Weights of a small GPT-style language model, trained from scratch on English Wikipedia.
Architecture: RMSNorm before each block, rotary positions, no biases in attention or MLP.
Each number is 128 + 32 x the weight over its row's rms, rounded and kept within 0 to 255. Layers, rows and columns count from 0. Numbers have three digits each. The size before them is the row's rms in percent of the matrix's.

# layer 2 MLP gate, 128x128, rms 0.167, rows 0-108, columns 0-127
109:146121126127084183146142130070156117199112134126113163130124096106063113114115072109179092131203109172155121139079131089140166155074175151133100114061120109141113125146138110146140143091147141129139151082102159088141128197147103121166130155175135148153112155165147150049225114119094126106093092191109125148116188154057134133117145136118190125070131135111137068097101138150130128110104
106:175116106131124098164106052099142161208137198115178114103094109134107147089107098176153098132174088174142136104182136143061115142119166088172133134132102119149204049150141115111140101155125061130144129086088152089138132115104131162133120147153179077091139146135085101086088141179089145147106128136114102148159129072173114074160133096137131077146128137171141087116102154133070110088134
096:098113112171166138108114088166000109130142191126054134152121106128140149137104125123145073137175114067143111139095083100103078139076138159215054150129120140190100116139141148114128140132102172112123076143150108075112146151103117128106095140128114126103132169153082151103149072143095086093146119146128164139127075185121156160125110150159154089117138122106128108070107164151108176098118
094:136150138094126101111209169109143152144148162107142085137160219123109120133156162104085112165119144116130106111120154149111175056169101130125128112156140145096114101082122090133025093098077146175164089170101103130126153145127131213060188134160112085131143115122094100148090146093147150103098160103092075090097137132127132126141198123157098079160162153158153112122162143130117183142097
094:129122131141182112119117105152124152104125134121103105090195113130125073152114131121101119171177248095136134131079109116115115168094137076125105150090168076091094124134111144159114116082114142130141082140083126167137172087093160122160132124119122102181150133130074088169100110150158148052152141145107178182145090076035145115097118184104091107099107133145182133097121135139102057131142
124:148144125111148094122089176117173133182121166120188106160137139106206115142149106156116123146199187165161173102132099164096122173094135152116166130106064077146110125116165097142172092166140203102219094081109131148173143069104162123132082135129102097075115119121148138139107116195102154160140136145163101153187106123106087124141112170161099101133131161112142108123104152140186165180112
103:106102145124049132133139138056129181166139141145168118109185098154056116119165075148157154123154138147154086146174115116136100113118123135143132118104051138157090142138136138158135170146165110174134117136125152098127184056133135122199120209142144133156078159112167148176123160091139094132128092113090103139165158211178186113132144105148097112133209163139128108123173171102159114151125
087:133124133143146122138107154130129201124110127088099141166172152108110110142160108149117140089131147150149127155115163058145057129134129142090100175116142157101102163152079106142177186145131114101132129092084078131076140174101157175139135099087124122185064160132144203170133116093087074136159100084142188129129132110185051143110119168144145167147096077163151143180139191106130144189094
110:118155133097105169121145179088160110178124136122156165100124103150118121131103117169152141200069082113195129151149158162166132167159120165057129133100132136076161139057157134110183112118151115186213128154106165123110129103138112124081128134093122099110132143098179168190107084086146124130120114154102081168094201067121154106115122132129187096118137139156099113112072086154177121084152
092:149160072125186117129111130118116148226120097125135186112145145141130135172138103148108142127132112128134147148148127130114149069155093137124139171157095070072130112144109098133110158075075157137172208186143125175081171102139109156116050142136089055131180117105127177133178088148107195121102143127110144143133138127101108122124132134099152118174096109155164090036122142122166173086095
104:125163093149131120166096056132143118175186164136105116136102123137128157138133140180099098132112093089157130179177073141188101075175158147094137147128103099131138101167079145104075120114130151104149180095120116089076202131112127203096077134148100127154132157091097087101175172187134177167173119147138155159076150127159094173141111106154125127157153144164087194075098114155149148134140
097:106076114221173098140103072149145108110137126175081139182186087127104151191140141127141121071140092107193106115096138113146168114129167104143102151135128100199114153169138130104144127124125114086086106194153141204193148165137123133113136181092115134110139069086118087134173149123097075150123136150114147122136164131108161073114152134116088126180164163075060127105109136147125133074118
097:130137068168126147138073050103121085176106089124107125150130098099125115172137140131161101138145095162147079127096121095072136121112123125149073088112170098140139044111170079110128153105126086120190133087073082103136152131080163136190112067096133101116125133148104131097104196117123137093159132114114185144140140170043138132076103196144098095117175172165091152114139152146147110142111
095:120176114096179133081109124171183115093136164073128129119147184123128143154110135091106147061151164073130146099193166116137059133115104125105125142126195132110136093062092117086107152146183111145153118130142118145134157171128096093090145081155128078143119181181180092134086083141181166197116122124088187111138139104119135132115151082082069176142110113148118121109104111139110184079162
095:081078110111123096118105127176179138178113122064150090166174167086167089167150147118113093128126112157089104146107076176099096096121092097116104138080164127131135105118227157108156194077144133181145115086128112156104171141162125146149095134142070066151071113186086117138113144154145092129118156163109172094113150075143147131113110080124116141155142075175203153136131121091115132113130
100:112148120195104119186082133092126177128061144126178149149184141163122138106147057145181122147124100135169098156141155145110080114111100164095128084132091123170135166136165136119128160086146171151161140156143200139084147147190171132098138209161123128137134170119135148187134095132144118160050074134143096147149162119140128137122101057164112184134102111124130139089093070114184126090110
096:143134142132154102123142115084110081181091088152141145125179154098143099125105087075171112116083164118126095151143127114173148094163155115114106172100185144107082186127151108081085134127127106142098128068145123123137141135097138080084155168161146178089065138057075108139156175100125102156138097140092109146126151161091112115121144118154119091139107178033111101068125137199118112218107
101:079173150162186161140137161110140050182173111167087098081153134188186108145123113129080132106119123108219138118123172175193091158128082119117183122208139144073131106094158119151120121114150162131175140097182099136114148142079117163143127120106128100170193134114134154149140085168157113103097089188074158132102145086109145101137159139153108147119103127159134120118127144064149110131146
092:092124134128109135110107057164100141149110151170121100114176139146115130131188166155098108108067143099157148156115134132168097136141172183076135119127150153180153186210174116101121145128127094159149163146067178125135125142152203149168182147122134145129155108120146146139097103109164072064080117070154120124088105160116112115119148220148151093100144129065147120197175107099133155147122
107:079182107104110115157165124143148072228154071128087089133176175070131144141190118117151124118112138112138139114154143159106118148122074139156111111166048087129175119105157125120073079067153100107118125098072110114146113145127144163162095152168142080075066104149092107161096162137149136064084102141101135142129112138133122133134105099184131067166106087083116105153139159139120156134178
095:115135105113122113145127127152134123161100138105158113099093095118135136107082138141161118155185159144062154153175130144092162120205099090140199142119148124148132172152163071113142101118148105125113085130129203199142123112106134067143139080147129087155153117093071100124098106147180139125140098101150111107129127086080099156097111144197057124168061101207086129146072144141143092071169
090:148141188112154152054109147184117126158114091103215101106120185093171147113143143109141142115077192094132121136125128167104088085159133118161158061095154088083152130115138112139158158092137166119198123056086128095156149115141150121109164138167078138131106144145153078152079146122148133089133131079166138164111160110120119116072113167129049126094111132153056150136148151118095076164099
092:156139119170133104134175053188146184148142090130097107126105152066090123139106071152142137138125146133152163147129079087125210132133124092166103120119139136154141214142116106178169085145111096153131103123110142106157146098159129073121084156134127076154122098102097131108155204101154092132149127188191182149155082173068087090113102111080125157122109182133094130111150170091134138086124
114:140127113118103224180208148123159107130099173059100116140130136075132102102194166138177121148161093192086091117160083106144103102173146163097113165107076137118105141104125121092070149121095160151169143106137118138118132100119116140071132086105120126076157186183108117098156132131148147131080104106162122135073081162099046146103122147138163156187155104126107164137136178132130116105126
109:128096105152099134187194093125123129102073118179138126127129167061091203041097144078144129159157109119145062169115117166109150121134097163121139156045169111121121134118145103121133091124151126083135123073093136123155054147149129129102116077122125127126106118140118153136172137119114163146141113161196064152106153177154101170127134100139122184121141084098132086201184108106131095093096
101:119142119164132180118191139202171109098104168118116154151197130145099181137102126116126122158101098160151164139141079138157106080119123173075170104153108087065192049141133102174181149059132129129112158111103137168140106119102107161129116125165150045127160124111162129105154137107141149124155141167135134131101092110125070106151142091151104167164165099094118139083067100137175134128206
099:132070159201121133178048095099106138140130128102112207139116143141069136127145105157161091147147095070136073099077058154097143148063199157119086149096134162130144173125165139160144129114153116098160155127154158103072091115150139119091141138136133130188128141118108137132134135104102131104193079183160125156172160093155175087117158123118083097142119145122105081053117108177120143125110
092:168073095200131124103112184149075151120071120172158159108110089135175118161122117048175091102098103158148123164129138128098129128089066142116149177136137102108107102120097162187116139101193136123132154072098155120125175150092141108199100129120125101170168157149107131126086125115132150147130076143125152177100145211181158132143140042104105137134121155154094145161130156079077097130135
099:116155080161172144088115070092103074142133164206148132127111094103088165214090126139141111128145159126143109121100122109123161172085142169138126141111146155196148130158128148123118154158114117079142203117111125072113126141180147134069111122107074110113127154145118109068185094174165148155158155139111080179133165148163088112184163216131137128144097137161113160133111075079117095146153
092:134107130154107107078084119112089118140138176150131111089175144108135114131124162141165092096158117152128041131183107139088095082147130151145092134135172158111125140114093108085113105107145107145132072109060163124091165189172141095092232131148018105116093120139063137120123126143136138123202119151150144072114123136105120121104156115172105137041101162127098152106092144156109130104118
107:131107075174174173180144156082157152163126149162146117134168073089149122096106120111185133182138141109136160143144123153054183169158126150157103145107068131131098102070138102155098106146130168154124149104112090188101182112155117187111149152106091118102051138079186188153101145174105107171123107130126155069130114123124116149106146080101156102157154105078108086109103181133183134147135
094:136154202120139162112094138130152083128096136112108130157137158106130136087142082138100138133185164116121178142145151169088096124151107113127171069152117183076109117092106107105106138070176185144174116121095144108079164076138102100127164160146087149194137137105102120176142096142086173166115098149201097134051093119123121089210086136134127194173153139128119097116106119187141170110112
092:136159124117110134122173176114104058169121096174196184146094145133168135150063160156159173111193139104132111139124142138111148118153130097174139146143127090102143109066119116154144172151170121067183171167153123125154172106132115114139109120105096139077112113196153121106071203139127123124109153114113099141153113129104093159107171163128105103078105171105086086157212116152166147164057
111:119195101135167050178140122080147161113184080155100125098141159151169122122108120113105184143067169076134128152130149183144121147137160126108170104085015114143163161111164089150144130134150156061136138120176149141184180107120163156095164124134101088168135119131104126154069131125131057191123142108110091093143132120163148169137127090163110131165109152102102127120167113102092135092164
093:150111128176146053172146115120109144104110128116113107102140087159166101153149096114103133118115166148124120141184139115157128109102123040062134122171091158138131101103092150175106143150087141175131154159111125149140127079087113110141124135123157125101173116103118114112178152103116119181120159119076145094179090087044143038185076073117123113152187084107165058173129126102104113179135
091:095169132149132145098111092130166119132080112135167128086204208121146170185105188127077186150099140141174112168144113155158124165097144146127126110155132159126142100150169150150111204131091144174134168135143124096120121110121092201132077115188134104125098166103167118183063137144185095108153133115097162195089141162155080121090112161112123156141151139135167116132098109066111106119069
126:129136067127132164130135085118128149161099085085089133082109152097155162179072183153174102125129142144158131199102084115109094118076143157144153182120130109067153096095123130138152085108067128091120140115097057105093119094095098121129094104129063064077136130148139079138137178099166101094082098126128106122153183078100156129145090162081102160101104114072143125115126172049141132120125
094:132103155161145153143175083213219130155083108095137106137117142130115171163097146174069132069136113092109123122130144101163097150108114100103120114054147129105112107159114164182129148130075118160168117102081123130091072168124105086119102096074068109237080138144101082077149118159105104100125120095137133093183131146122114163128120135089119071124100097128127128129161158125111097151161
098:190147068134140126106139141165157146206116162134122141130153143082140116140206051102153122117079118148154097130155143169115083101136110156101115145131114132103146090117172131106106189151144146127168162182136129148099177120173117136114146224180103077165201148117191151110181127157168148130139062192153166138070133123122117128110161112134164167100124085160128113120096111115173140163128
102:084157101157132144090135106088116130079105149082134067133094125096144138114194104081099137178129134123196168117094098178124135090121143149095098148121110132112151129117121081126118114091098143116125104145162128126081154154179141098076056174157114095172158088138160146132165130144124172186142114111167156198089181108155134156185134105076135187044131129114087065059105127132150101131143
094:115119133099176167143157097077106151123153158120109127073092156124152152103070103151132167119091143134091150174187164119103174163132103094065135194155060167075203176141097086131080110147154150157149098115109108099120188157119134181108112151178151104116125071054098123117150115163125182143106113146161087129103127129155147140158133103089138142123168091145141131060118077078089109117097
101:116108151191075157154122116175185154117080159125119099150165159166122172102078134138105113126104128122132162133113194163094166115118173112104199168107171100094105142126123133099135108074150063098142149147109195066141120169171171134193100107164113070174189112124103108162152063151125171141140126123095160124112106101132169102154163143128148129147074145086122106145103078152085179156160
097:127161146148063079088097068128130138111135131133077125105143065183134137131158161161150170137113073064139101137073115121090176106115109118117106142117119091146083133133208077150122117135169109148106148129105134140129112171206142095145149160057133138068112110132086115080084142179159103126160120117113116131123131107214169055101142157175095113182155160086120094101094111092128129140159
104:140099062133073137164130104065149136167164120108103099133132084189104148132162101133134145144150145130072076153069072093105177133121146175171100118119093136118138114106132098177111072155116136143163150127079164141126151106192119076114139138098110125119081151110144115158131097085100087151183110057147128112237068125089138126156110147128130071118136191094105119111121130142201134148140
099:166112142091139099107149168118111114149111181141130127093126092065117096140121134169144102113173109154129099130100130102084157100148144084147146141078187148101112079087157101141216114145199150139117117106106125078134120106146128127169153141202131141131145191118093149175134187080173128169139095152130128152177102070075149077120120130104108142079156198187147119172123119193139062155129
100:155194121123148111121134160130128077124121073178138112117165151135156148143131142131153146112169136161147108081131131167126137143079129123115192084148111125104169106140117135104155190101119144168120140139128075224193117155060135193081149177094119076195153103170104096157096087146078105141155173147120209175131161114160081128162098146140124112131181103194100101137151119088125114125145
093:135125173132136119113067139087133058175118131108093086130182196144093130129128104165157118162141106127139168180090092128150136142099103088193095161103104129074105125148143114088150127106120144207094117147125151078133140191157146163135106071163137076083105143165121155139151168113153165141130147168093173153134094117084131098143153090083119185133137155147075098126098172102057069131192
093:105112138117140164178135105109179164133127132191103105125135150076110141107180056121143168134105130104077180110156135080175146121074172168121119128106127102079147190108151106144136148119105127112118114107132129105169132131033145154132094103164123132195213142087138132111161155080140156093091097126113127091120149122159136100075161138161063117090147128141173186056141131136159069115179
097:093134173189143075166097108059182134137093098162158122128125167097112099126180108098138125138190143105108121139119069147119194096143186110144116126085096117083160085105114105166065167100155145119130086058144157135144188083116101133080155111150086091109096147172063059095109139172150167120130133091128116118145148168105139156155124136098046159139157115142123153091173165137134126117120
103:148173103186100134118150158109091140139156154141115144155107167128144142099110123112159127125115071152168076150151126117085085135121158143119131118120122104121135112140158129190093156143141232074136093211125151111102177158170111153124134160133089074155143172075181138189158078082096116157093125155062086168078116084170142114156163113116173148149140082131101129110105083088125147073077
110:152198091111137184139172122118097097126163103142155116125121144079080156098081179108179045146099129142127145091168116107091140112119106120160142075169129134126156094114136058147082149116174206131120161169176113146076108146149167136193134105167128109140149074103181146156149112135155137129097112111150044135138097103126068103125096149065103125140166153139131094159112129152184092172110
103:122112127074167129095140134123135140166125124116169123183107107076143059132143144139112105170170172176122143116070130145115090108125134105185133165092143102124110097141151151148179111136147123098126063107114093115171122116107106095141126119098105107139117182185126119157095036131101094129141157181138122114169110037114155031091123099059139120090144144150164116195145131093089103165185
102:132148119088088133166183121148173106131142118125123124141129130037147193166110174197167144186124083096083150150148153170098153182107154166109114115141091146149122119095137078080120148086083132144161143131175112082150171096119094119095197145106130130083183137112134138101113138081163044132143112122085106053109109168116141106101125144130114143156140130169163152141201087112134097088168
093:149164105123173112115148197164069124156115136161114123174146173086110123135151103169132120114179199133175128115147128101149111109176172126111151123147138129135130098163195097125170160101144165131094129095107120205101179110080195158066158174112061080128149100109067174124117106133126096139133202132118113174190137119165114129153110108137059165162094136159093111134082097129154120108104
084:168145122105091177121161116135109156151156183139101119154131113157127135140159096107130070120103105096167085141133078088124176153165137133125094099112118122107155183135171120118097166081179169127113138165151116156062135129121074159188103147111083096125152074130158158090121047132163105102065134195241133095133142107130078138153152107176122210143141116106107173125092133139131115145111
092:138113139187084121123204143110133121108121059068161127103153173163115159091122117091085162149112119083133159185107138118211107152106106106150110121146123126110089177094099172225093042108119116106136110101093144098105120102140122147187135138085114174171157129103132123094113164136073160115090056113153121201144115108130090145112153160118146109103107135073118120157126084075135102119127
098:121138158128128152152110130123119157108074182170110183134149101124113149108129092130163118073080082089155103126119112183167106104079086161129127161088180097143147120148124118048110182162170132164095173086050114154126159154123156068132182135163166113142148070146094091143156149062097155167122075150140106159131150155082143090141139120117128164106147097181088067135121123166077117081098
103:137136158130148134118116140158098157128113124113145129089135155107155147156170087114120144157170077080093073181188101146139132110147087168061115121156089171101202116142157155161173138156142118137128133128051154137153082113126076164126138134140124070133137152103038103088123152171073137152116143149146150138105108084138123154169101045211133202152125076126145150131135140067156167118135
096:086061129129097133154112144101096071108105121133116162129152127143107136051155099130139101116198136122115159138113077110179128133161142117148171047167152166084194082066152090096087128115132061160115122130046163125083145099139135110075098163166054123101171104133128079176117119143143178124159152146159131131144126157118132104178102149176130135105126090072151176120107161144107143158140
101:160089104117118111167180139161143171115127091159117132071199111123135111184135099114142099162127176114126125162073169152142074119145186144191149129118158097108161141115138135082116139111086084112067126133091116145145084099072127109138146168158046096083119054109127056125093140092136056075094090178133113113127141150116164116114143123091133084098094184147130138123092143071110124093106
110:108152154146094041132134175080146057201073118135085142136152133102078138083186153122114104130229090118096157060113073136134165134168123119115099145121057087062074166164133123152133140119174141106144166152147153107112119129165102126096079128134130105146150092133114137134111100085128155117172142118188140073124111132085114111110076100146096120139147108116131141052107144117139169127133
100:121110148139114126150089142151149124121107166141166104164127129167165133163100118060176099139114128123112144081093109126190184130146153157133133132161092118095057085112174105192171162120136165174137115126122163141151107105068145089150096157106216052114132150090130121172127158069114115146139129130098105142185132077112145095106106164178141096139101170089136080067092067193146125168105
120:138085158125134189080190152108100138107133063104084130098122097172122166129060174172110153160177123139138110163108156092118118043088170076120104111112147112120119119121119194158130095140072127148123075119097144118119064103095106103105117108192101139126162102098122072093094135102090120099152117134124139150083041086097150108097129126110129069146157180107138160145178151096092097141102
100:099133155069123129128086177125114131115155113174148187115171102138182147169140187165089109102090173101149163114138131110174136093134164108139161110136116091133175120144172149151148141139165176157082096139079081138145167100041150090131120101148120136121153069174096097160114151137176137180075123118094167128153093118073157127170169119130089147070153097186152073176157169104072126123128
088:069090126137118112138119105136131111126094164023108138117143175139104113166100148104130163107101126119140139110143152103111138072155143142118144134146090183096071095093101212111118107108079147171158150126116073114067086122148097071145133119118156137069186111141115100105145133175094111109132105121142126077140129095105055106185129154108100112115118085126130168138113162176033141151211
095:131208119174158070154127119151119112137067151134153154063151119090140107103119116120161125058158062116120157105137132127115100152101116157094121100081088124100106124163087126203097130094160160110077161170115165104091180156169186134135103156110128054135113128102101089120083137088116120080110127166096141154138045202141102141106153121148111207122155126107081078106116105118120122144129
085:151145140137133104139160128135070121100122137236095085131128122137116157202077118101174118167133138194126154121166113083092064132160117109181085134115130115147107166114117085073109136194119175119111093083124080159179152141124209104087126131141124133150158164151108069137143128145094121099109090153154125134153156131093154080123194089125144120127141118181084125077165125143121065104079
106:090178139150114111198086096132089111136178124143148105104167120164145096132060141143148085222119184162109146126151106099111152153088147125141122139105056145152120117122151152130080129186106176122164095144109136085153160077128107160103100144155128149128070131109075132140089132147108100138121118087110099051098169175142120130118184080155162099193083125113105111200169087128144142178121
103:134081076188139128132145120119106111100104087162071161138126125137119112087133148149114171098196126086088137095093093134119178081123135070189118121107152108088186066138074111160184147135127135164112180101132130107095169072073156135103112114135076092168121112139106150103109132180112196116132171151129117190183126154159170113159113094109138162128124148172148102099104184144109046127144
108:098114152117159177104132098168153134091126106113199154189101117105132086161134144105149138136116144126162139155108155119106087147120094181118157160114160145142130152099159098119131133189120159102127135133096088185172111144141119158199183142152152105091122167137119079108154145145061144193119088159140102104121170062115188049120157109120137208102118128131132100180127044113098115158199
113:154068146062102158138134088098094121138089153132088109090150146122126156118071115191101153100130125113146084208114112116151087065134171084147107179090201106099127119084122182147112149146107140087132131113104117096087159175203149140121156155146130127154137111112147100133094137165139179121118153168134140166126148083146163143121191136168163144073174125104088128141083185105126081051153
092:146066124130216084110137141074140107179180137100108128133169140146151177117173134152128150089120139103206136170130196116157165083107086150084165128090157074145124101147120135149160144088131146146166142088163146175122085169155101109099136114143108095151121128158140087154164127188119187089171094170152146084101147110084142110180136161109117186123130131087058122096102144093107140097076
113:137165120176169126124138113119168179164168143127144137107128113124089143167112107118187108123117116140156144139181125077107133099093182214100101104098138187105111092166149081084121095135099130077126112078097074106118146086134130179162135169099132112133130165130164058141147113101162124160128126192109072089175152099069152183181142159145170178150098112146174155109181151082157136086158
103:108112121086082079083094167140092130143168126139098106120177141129119125099127126119140082157149153150086149187121125142097131157154128146192100113135174065147150158110068104106097082064182203141152105111081102179113170142101094073094161137144084124140157215147126122125139135155082142125155119151097140185138129113118157113131176096166210141089116145162113136087156140142113042147127
097:139176150124096105162062178112142112149111147159182131157164141118164127183123136147156152139091213121141105122146125066160169146126132119150088118115103188063130148111093165118138172108057073119139127136093141089174122114095143128072102148172137129159096124162077125090135172072160151083144122129189167127109165159108105084142161079146074113157080133099052174145135140145124150122079
101:115115118145147132113090137136162161186118127122122141042197095143119105155175136108080108124193185138102111120132096161088098083065138109133120116121149129128149153145128085110124126125067104126102087153143179115115114134127083082194076122108076078136129123166136064093100147069175095089115093136123157103149093121090127190101100086177151060107131153154152108097157154072145178080124
092:147128167142191095108177133132125110145136135158065130114165106129176139098152036153105128106160176129161155142101153129076178224181110097067122149152113172104166147136170144126090067095153172147151115107111099113093135141136131117139115084110120090107209117127136139157162147146131128138116163171193098131099078072144133106150116071134099157123124083137114100101116098114112052173155
097:148139131138103130122093154138126118173123118091101107168112159118114155121140146186130155078131125094095165118154145115117066154113127221120165083168075171116102177112118158141155088103120162150172201129093155144084107166150107076128081134150146156195093138094146166122155121102129196067117159206066112117123137117138099137119155083215180172125134108148101117089143124185124108115138
095:074194112142129150122115187128119144094170135110128107189131107117139201135066070115108079140110123172157073122127121106070155114131093111125114107139069133157146092090130119120107104163059125145128087100167126148096034167153168136131113093206118091096136138114128088128082199150119116079133175130145079132109120095133139136166156131150116172167158141117157059122116106102160064148126
096:105109122120145113108172140171131102142142139166159123157094129148135133157160064132187050111073113125121087141107138141159121141087140210183176112089092113177142166135105105134059133113143153138143148056130160175173137162126107129103154147157115148172134162119083067093111105154046135134112078136107129110104110161099090098171139127147176159112053094162142123119162098083094084174093
099:118181117173143144126103152142105156189143133128105153155095154127117090140170153120157145139058111095151121112162141113133129181087109146057055119141110114155191175092167070112125198092150169131146155146128178128123104116192111152111081108070169084110141104129156136160190117105139122127133126203141152150154143060163115165180073127147118137105161109158112076084109093124113109085178
104:092149092145114074082147121118140136125100123166153067150113154129121114107102103113140166183111109135080127100042123098142169086158124113187115161107111135087128110156117126159115107149137137082079080050096102117123199119052194113116178117130168139115143115200088077117112149093094154177147144087151086146140160104102164137093158094116100135171110107142136096107112163155068078167089
092:096120113146173119101188101126165125131137169097130152115095077067124124124090108125187064163128123172133120106144097223122085144132147134136185069129125124155137176123139137116083164109129134043102123109156078145137107166082130100149125149148122094177132141142104093175061122142067136096109129175066081151086159141098079132171097084172113189161130099163137114147111132118088111122174
109:137142067137147075094151149167170107104106141147107099120148158095134134106093125158111162119190133135114169159186121164090118127114169118110112076158144116168177089196109073072083163151127103145118106175137143139162208090135199177092160155132103073139132111077113056072113118156108090137134200123122149068147097138118129120152135159120137121098105151186153122112101107104125105088186
111:119150157101124151121185107139133087175142077146150163153105113126122146114173117140144153124154124105108124180111170159077104139149096156113171051122111110113166135122162127056173141192142140185156092133115125125143111114120166162119111143108181164092100163124111132157121112076144052103159124145131101120160127086077132130059098090126140117109168198118114035171177121100181154044122
110:140110103126119137137086132158192143198112149163159096087118081095120108226167168179205113123173161141138119128141087152108121111107138139066095087156093061122055096145162086108115135116137154125182115103102155161126137068094140071142122127075126149096132156112122090123133145096075068138166124081151111110162158147088116146115148126190096115101126153166121136065141151115144179127145
095:111113055108127142149125177140131124104132099168192111102102153103172144081146162145152186144151096122136102132119125117082124158127183128159105153099123173129087136142147134101111103132131092142131089087148122128138080118094139186119175119100141130153149113088165093112099172088198037176106137123128114116164061118114148099049145131194102120131118171144192147130199177064155155114178
135:123167150097146116086132130136113104187187119112090123125117146116109185090115148157082167173155180130157112162088146130110103132147100120171221114135120131107177083091132198176144120083138176134136101125104073134134075157073123084095115079131102070164092147133119163147102145142133198103084133168129181146143132088191114179102103131106109123145155116149141098178083144128079061101125
092:152080086106096141143116100077138083099133148133079079092103154127126184098105185126091128211168135134123143183146143128087168077151155062162137168088122146145178071164095135111131130170076112135110121128162080075078138037117076100152068050157157130106104088123124104085129105136119123176123110110123173137148124142124111110126106153111139097129119164098136164156136160167106131180100
105:157063128125154148153106106124078102105043086105073086131134096104113090096114124143081169086163124102161179165147105119139117170100115160071167090175137089098103090096126104073123104156120141147102132102141085152146136151141113056140157056152145086152104110120156076114154154178094132094098141125131091164153123103132177156145147113155049173129138083116099124071109051120109134095105
105:140133072156108141144110140182101180135130148179149094145147112123119084145109170142146139105163134154146154106165101155144088148174168118073123074118161086098149126184117118125134129180208074090110082168133142130098127092114163114087108123098106138112143131121140086009101120127162130109177104100087106079144161104106125100072138080096087094151112133099077119183102119192102191129145
088:147082129116105138088170138152139094114147125195131179066176127179109128105111143144206122182123131140057165087119192115197175120157094093168144108098114126161202150142097129158179104140108113145116128127117168107147127098129166114142108144132171102106162143049118086090114181102060132127148093109093103168127136121194194119174144156157114147114124088110128076112130157112083121132120
104:115129101119078113148153108071139109144139097103143138153112123146124090133064079147133076151125104126164116182147094101088190141119177177122085086144060105125147142039187066151131115101131152139108135167117102148170128166189093098139155116147174097132129128128180142140155124061137149150129099187078079098142135115145124197168069102150145139165158144104108102168113083147195132152106
100:155110101151122087161136147166106155083066103137092093149121088112095166157158097133125082083095102112112116126145064178075129121128176165081084113154089113047095100176129122135073119139138149156122116144125139108106124158152170118154080110082063083110169172168099066125150054130146122172140142195169127090147145132108100096170183116125119176131150116084130084099104110142115178117166
090:189158099145132146089125102134110146150110180147136115147113215135177144158142105111115113148131103093123152121062140150082118153166188151103126110120119157176109091120130110068141146096147175103163095132134093187137161159157168134102110171128084046081094176105153127154096143162072140152183126150095084153097160174131126125139133149175133140169131163148189095182073090120117059169103
089:108156094171129158100074139113121123146064108158138179108106134179092133162119125199134107141114119127210195158148135164137108118139141074089158079142137142148180136101147105126076112130124084142185149150070161068168124147083090102087184115128092071108169116150104093211135102132153155130108123147144111154123096166135163111129097096060081144168147078172158136118083104111131160149129
097:138061133167047133158115066128139099142108107056128077157143157085092055113174120099119173108111097103121116184125085141093080107139150149111129107078131202063130093133138154177161148098120114110143125140116139165105086106132128109133079062092102112186171078159056164149119106083151111101119140111179136112113092138155132152062111123160062136135154141152145129120158092117116124117131
107:105164072100155137136159194165117147201210128118168107145153168133167148111122072134127105186215146123214146140150131136111121170125155137097156090127066132107128122088140130114123055121117146122145113111125168125154155110164127114091118154114100100104097151072163170167141141144106111188125148138162095103217102113152147080123096102148134121127190128154127066123124124126184121186118
094:086131096110108085074118125179118186109126119108146148152056087183173123129091126102120124099142098120159134150110136116116131106155089145114144106196065156090155156143142134129130102095179136166096134128140086138033123180118080081134132177113165111146077173125153099149148162151120143100094134168173123067151150131155108111119155166094165168183178079126187092183183100129111142159164
100:144169108103191139111137089072112135159190153102151117162149162183079154128097137088125165103168214095094069176155092146125169150121128105095094127169137108108136187135130046135070108133143139143120085156131146163111127119148163146098178117160071119128122099112165112139138095179089151082160160172135086141097151167109207144131117104126153151115153155175109102124090136166084154126069
104:141064102151157120023115154124148160157137135115141145143131140165142146194084094086118138228085149100158133131127128077116153151103134097161169132111134162108139108102139088192122107087144084136095123133158096142118125098166105130164127186135122109137136117125163150072108145157168146145127114177102159117102113079068172121060162064109153129150119164142085119164095183148155193172167
102:147083142149147187112114116164122148132166170094104079148135095106156098089150112146167045162085108137154076139098147117112094158085059124118094101175125159079170104133163164137088106133173099107176160097122117113148133129056094101163093133183132163122145063169091078078095161152138149100170124166178119154144092160141131146115112064125098107138137172160193161127137156125106084086132
104:183109124097107155170107092142145113108107134210156083105111082136164173158105184129131134175163086182167162127126132120091091118128159089150191112128173091135131078124134116117114095172117088140131139167129094155185083096079124113137125045109101082167171117135108040124053150163141082092099183113103180129105059094111145150135130126108130092139106162150132127136170134119136120093114
099:083126127113103135120144091114129164143133168171134088121164071097109159097185169134183083139140094151133089109133117095060093094148173123163117188125120153086086088164094160136097125166137107177117107135136135161136124077069190159144104064116130134122133093102105061132082109109097087118141187087150168094195155146121120101086105097088135136136102139133126170158150079137197133062086
108:142116105152163102155179139096072127136106180147141126142107127100135093101153106183115153152125152105132057132122109092136136125134126114129089123102141054116139164167170137182150092101092169089098160122120104107039147107202137085092059176105104108170097153084142107107112122142128110110103163121203104143225061163188134098100123134091128115147110114079139158139136109141128081166097
099:095142171126172101122145137124068068152079097149094142143123149116139165122090132109191102156135114100126125145148117194066162182130121066131194077109121119127146101069107203136148129135106146078138142159120082047107125100145078093098088163116113106098097150092135141111111144139097152147108127178109178083164115136110152130155112091135118153082156102124123115073081179213108084133162
099:143135127110141096166126090150122139102145143146135169189150102162132132177159073101117094116156161120096060097098124129159117095125137100127091148116129136168107142154164102152153178092170147105036115126091161123216176148105135167146131098113135137150082161099153110142094158144137101134097173235133139099129129085178110130040131079138144176142103184129136085174154160074128117100111
101:182143109094173089099173100130067125149116135133145131138095100111134095124124102148125113153116145173208107128134169145105126203171097158120171132082150154133112073097126130167169091132174155137149179133119083102154110188146178138112118135131124123172114127117172146147153053129118161158082128186124154199147125065201112154142120141175143181140145141139132153160075114139082035135146
107:126149097145195151096077117116117164151157152156130125127105133152153092149164130079143091168144114095173138132147196095104095200148100150086163161142119148171137096099102120093124110174139172164160123148120161100117139144154177139118103106148194089098144157043123131140150167145104117174089122172100106153169103045132092154136059094115173153105084105070141092117129182156104184157154